Each number is 128 + 32 x the weight over its row's rms, rounded and kept within 0 to 255. Layers, rows and columns count from 0. Numbers have three digits each. The size before them is the row's rms in percent of the matrix's.

# layer 13 attention key, 64x64, rms 0.181, rows 0-63, columns 0-63
096:162143147090144101149148071149091179141121058085070158120133124160130123119114078117174164191115117083162173137116095151120083148139098127122097124105090141076116148156164074066108177147160133
073:145171108145120182129121132086093032164071122097133113105123165137138090201078125140099138136145107137083153087146081101109129177108126125070089170110141092115066138114085125096149146161125118
085:148098150087124129163113139139118179080192129147111177146130089167138132074128145149133115160104117145150076112070103178129116043167103165215098104115124113074158125154150101139099117103158145
098:148151096138156075164091140091167143140071104139068123081085064100169139164099132123220137102092101092145150163144125115119123145111123077168116155101131134157126127119118133102204090099154163
113:109122118137077093097137162132186112107169100151163185181120106137097123058093152139130120148134153126043091139117140123171111067167119126132081133133132178108149125146126135194086105093084078
108:141071146122135137078166115115094136118173154126158098099101126183052183119167117108143150090181134186111097078111061128146155126132080177046142162142143136133087108101141133148161123109139119
098:131116126072111103147127099091180149182171144103183137140071106177143118079099116135084107167100123121061122119150128110162153086115164092143140141070151162096081191126151116149094146140093071
105:118174075118142104092156084106141126147113135185100105148141145100184091147085155172189109114088125115123121178153135125183180177132152178188159132143175138116167110140095148142176149103138189
119:153182154107122122138110131140129122089057124127077129124115059159128095199112094142133113132077091102141110165118171115094110182124145186110129123132174128134134082121066128069180103114123197
087:198178109126127095127094139110166193116124133091127174150120065084159100159133117106186109166119107107076126108079136105120161117083170145108117154123183189099157136120143144090094139065124165
087:105159147142087136132118117111109106091076147111090134101141114116128111197139146129107133138141087137094111130100167124131078187162178131154191138147166123191138061050114134097206128142145178
087:110170130127086111166094107101126106121032110157099146101124108171115109185139124130128146165151128116099136130091175139104106179109151139154211141156170151139117078097108103098194113112113202
095:109140078139146143163133059078138144106051080101041143120075109126168121180136131127129120157139137087103189108137098126126127153163144145115193165132173151164120128121113108123197113094136153
111:122200150142076162173114138120146158123055097167111083117183101133139072198105123120152108136095093077103095147143161147083114144099170109135113132093123140120097139125102154056148156090121176
066:177146136183161155110153129143118116085165091125121181161116131102146075126114207194148153093122119157107136121125149110163099143061168146102130101064146150139154120100177046146104151167130139
106:119105096201132101135088130124160110079078165195144073113183117087103134155133172145097096079088119129130054094175113123114130120119083100165139096147079169152124091113110156134140080108121105
092:130164149147103170151124124147124097150116086146132110145141142164127136150159139110194169067078050128077161134129162133072162125114123176138084064088092163106105077114095085069100135134147148
110:137099104134175146110114141107127142109137169050172114112091138107091160100107116096070127103204116198169134150137115131167154102122132103095202136097158127152117096057132114164179113083148121
093:099129065124130140180140170194135149159104098084103133068133103095142107159141134124112122116142123125120131096135142146105204123107111207128128099110073147176136111121107152073195103066183124
110:136113119152127045193122097111151132130159151157111143142119102128198123129073165143073084130099086143082123092066203089106153108133155165120084102123145170136155098063125137125130128110142098
115:135115137068124115166113072103123186117154122103065115130082120131185138098115064105211165138132085150125131113106035141106144154146157155136151133137157098119101136179172136095128137122174159
130:127114133184095095095099160133139133098115141136160102159178149069081113137120175178070093111163179129081133124134160141124116061143071094119133126141109144161180109082126156181157072157095096
108:122131152133145108129200127150079152125111167100080153171142153192174135141155058158134127103101089143185125162132052170142141162128190122150139108097106130144091114132140113102106186072164143
091:113137144193094073101192117170200148075123193142130176158127141095109157152163109162113083097142133129083140150100084135095086125183078122095119127182138137177121143111146130174129119115155132
130:135082123173100115120115116117099170080125165093119124151144170116094119102118144182111092132179134180091115095111114138144156059172073110131178091095100136141133061051147149178156083113137119
095:144135139139178158165155118121136107128133093208104117089184129121190124123137123092149105096117084165195119133097105095142111130099098184135082086150128105129129060124069176142198101095141142
084:153158114129164142130067145095137067131173099182097083148135130077127115139136141065153161082103098123143119137136174139088087171161154203126093164154151122100163125146139171154171097188156113
100:139129109085154190115149154146120116131119120078154137165106101132112170111187140123127107147217144124196158181073112130136133111066147091087180149151164109186160134137180084144096128147128105
091:140069120144122124127121111110113100127118188136156090097145141083118105115039194130129171102109097155112183097131127074129124169173153132198122108187123112079139105163112092127135104174082088
106:106175106132108141080184153150149095127128134156138111120147151154077131152195108155125107130145188112109094167185188142144094113148073089144150163087113110095083187143078136171113174150090101
097:095125136122131138084124151103161099111136094173073140154171156114105106130150103158201162103083184082089089148190115116176080172140111150142153164177147168095149159173126133156157089168104121
107:131125135168087063150115138120099188126128115114042153144131111079105152158169149149181133141105139088050157139128168143093098108129117085132067136151119137108175152154171154093120123201135103
069:156174108195083102157060124109144184120068112147130118060102130121130101162109119125173142166211131118139134141113116068061153161100156134116130142106135154150101122178110153095151100139084121
080:127165110074123178112081189123169105122117083123099107142158091107161098125186121121179132078094166081124181151156155110130129118138098145138174139170091134116163098085069184166127114086120172
086:136125130149137157164094113111108214125080142089092121106119106091150137200108128117133156160163116115141161080124051165093137124145162143085129173134158084178166142139168185076161105168112141
069:085143076117093108137176126177128072192155150134159135108132151089142120075152131092093161140145177119134160171199086138117183065132136085190139081137136157152156137163120156144128120100139090
096:143167118159130126126108141094094175117013116113109103114101112133163113179104083097111111091139060103100179164109084113090092164111140153115165134102140108127120102097143154093177094120142192
095:125114110133169168148090130143151141139098104102093085090086104085177088198110120114142127148170110088126128114119111100119144142129186129103156172162167150098070201133118152089190083165186120
096:107157125121097122152095104090120137130055105122089113088107110176134104203112079102140117155097088151100160167106134098098104156131178093147211158120181128132145115131127141087188077139099173
140:118102141119134122075155134171130104104195140114137177158147116142067185036127150138112156138124166135137109079154112132197164095142109118140118111133072155151135101135152087188067145123126074
087:101132122087144098132103114160139143178115155094130099115123081070101126175208154154115104164147126096148127071135094156083177133092166155065181163115155104181139159091150128067145118138145158
107:127160098134156142150106128141088139132016126100161084135130141068161105159114081113127131130129100100161144158101099136119185160109119130104151111160109158077126090147125145070198111130098206
093:153067111107144141115147143174138106146186123109088097169165058112114147089177129128114115112141169102113121083067177167177098056132101142120134146143129114121117198111116114188082161115117096
097:147138087078137160161157087131092181092105126089055121125108113150171109125125148147188131148165113174124149143065105114178201170142159143147159087137124149112139077118103103064149148098134163
100:116144145146158148133182099174110176119098149119104145111126150149181137094148123139154120128155150166206173160124035137189154143113106094155168055136092142162094090109110127145180159154129150
121:123149113151113129148119122106144120089019117129115137089112123158131063196093151160123088107116133111120076162131118106148109172125137174099181112150154136123133072093066130113200092120139177
137:106186115161121144142137106137127134130031120125128124123124155107162063199122096118105129098114106096122129180136156139100082173098153143108160098153101115165138134100108130098199082141154218
106:109109128171121104104151145116175163084108142167191129141158180133104113165127117221087144034156174109145101112143161168108114140158065128095143136156120096144124151165144085120159101146093132
077:163131126143095085131144166157140103094094136140109129114110116071156085176202098109174120088123094132120064154108031161168104119080135110135141148153169117069147155115100185094128146121139148
081:146115111136127075159069115134148137105167105174102095105165143078156110116078163153124108113149123160062088055132178129149118064135078072202108119123112108107131159130141186107140110157113119
115:161134124105146131130127138114040117134132106057054124139073084112090158143136117064160147126142104195134219170130094138133149175118184136113126142141136151111136097102153112117155154151174132
090:135158153145144047104147152122118124189148120117101126166135121146155132153163156159046060137117135127085159155174175115174136088079172053154114138093099157116151132133079118138129165146093116
093:122128173159155113117091182161158087145129119147198119125177117122106118144145157137006109108128137105140130123196158159126062079103112102095104138114093106166129145145119159158145133170102090
106:127078167117031157154142135141061101074120086138131168089092109192164079114114106151154139103139154186071130174105138116099095120161099151128148109143125139082120173153112105125089164133125143
092:091093123115100189160125092119115103136130155180190161094112170167180096073118169122124100152142140143109119123071139064118127102135134203128153066125127107083087085112078140167110085128115132
096:153161105122121122120117152126171179078127110095082120126114116059074154135115133138145165165199140143083109115175117113136131121163050043152114138163100104147151116112111104081160115186140084
114:109145100124187120137086112120237159150152130145166168145131148081152133113127160096156162152129118051130144170133189073128096156097172163121103133167184135119166165174122143128130098148135127
104:108094142114139177178132137139098084100130147175135145107168112129165159127079122103089103106159143116159117148056081164074044137106115109108122125174200088121115144094186136113102139102176107
113:150167111069083160164156104129058089092130083135086105111112126125177133114124141122129060091149091201111087083078090180174116094084108129132140092150122077102110103142130142109117140096149142
078:143064145160132138132083158098121143104118103105155121228114119101142074115176133111146180139120185149159174212126129085169088106114098191152140130150116103118156118146141129160149140155163090
100:155163103080128105122068092093115148174128119136105063172143144127173101135083138130173132151073116079114080061132126154147178134105176180151117148101103087127167131190140166081110123117099145
106:130105198153125129124124139077152156141106153157067155143120150144153122130146057138140164109073135074187077129190028111097101149158111142102143119122112127158132099124128085151178113162135096
073:169112088123146184139098122134142141106101166163123121073140105177163120137060142093146167117108166069145081135073156145119193120097093134113147106126060089159174165128099116082145117098080104
109:124128152156168080108175116152147166173102206127152106089143124093121183165123095111096113134102124100192145114149019147119142137139126091131086166128128142211132125117141148125156138083147121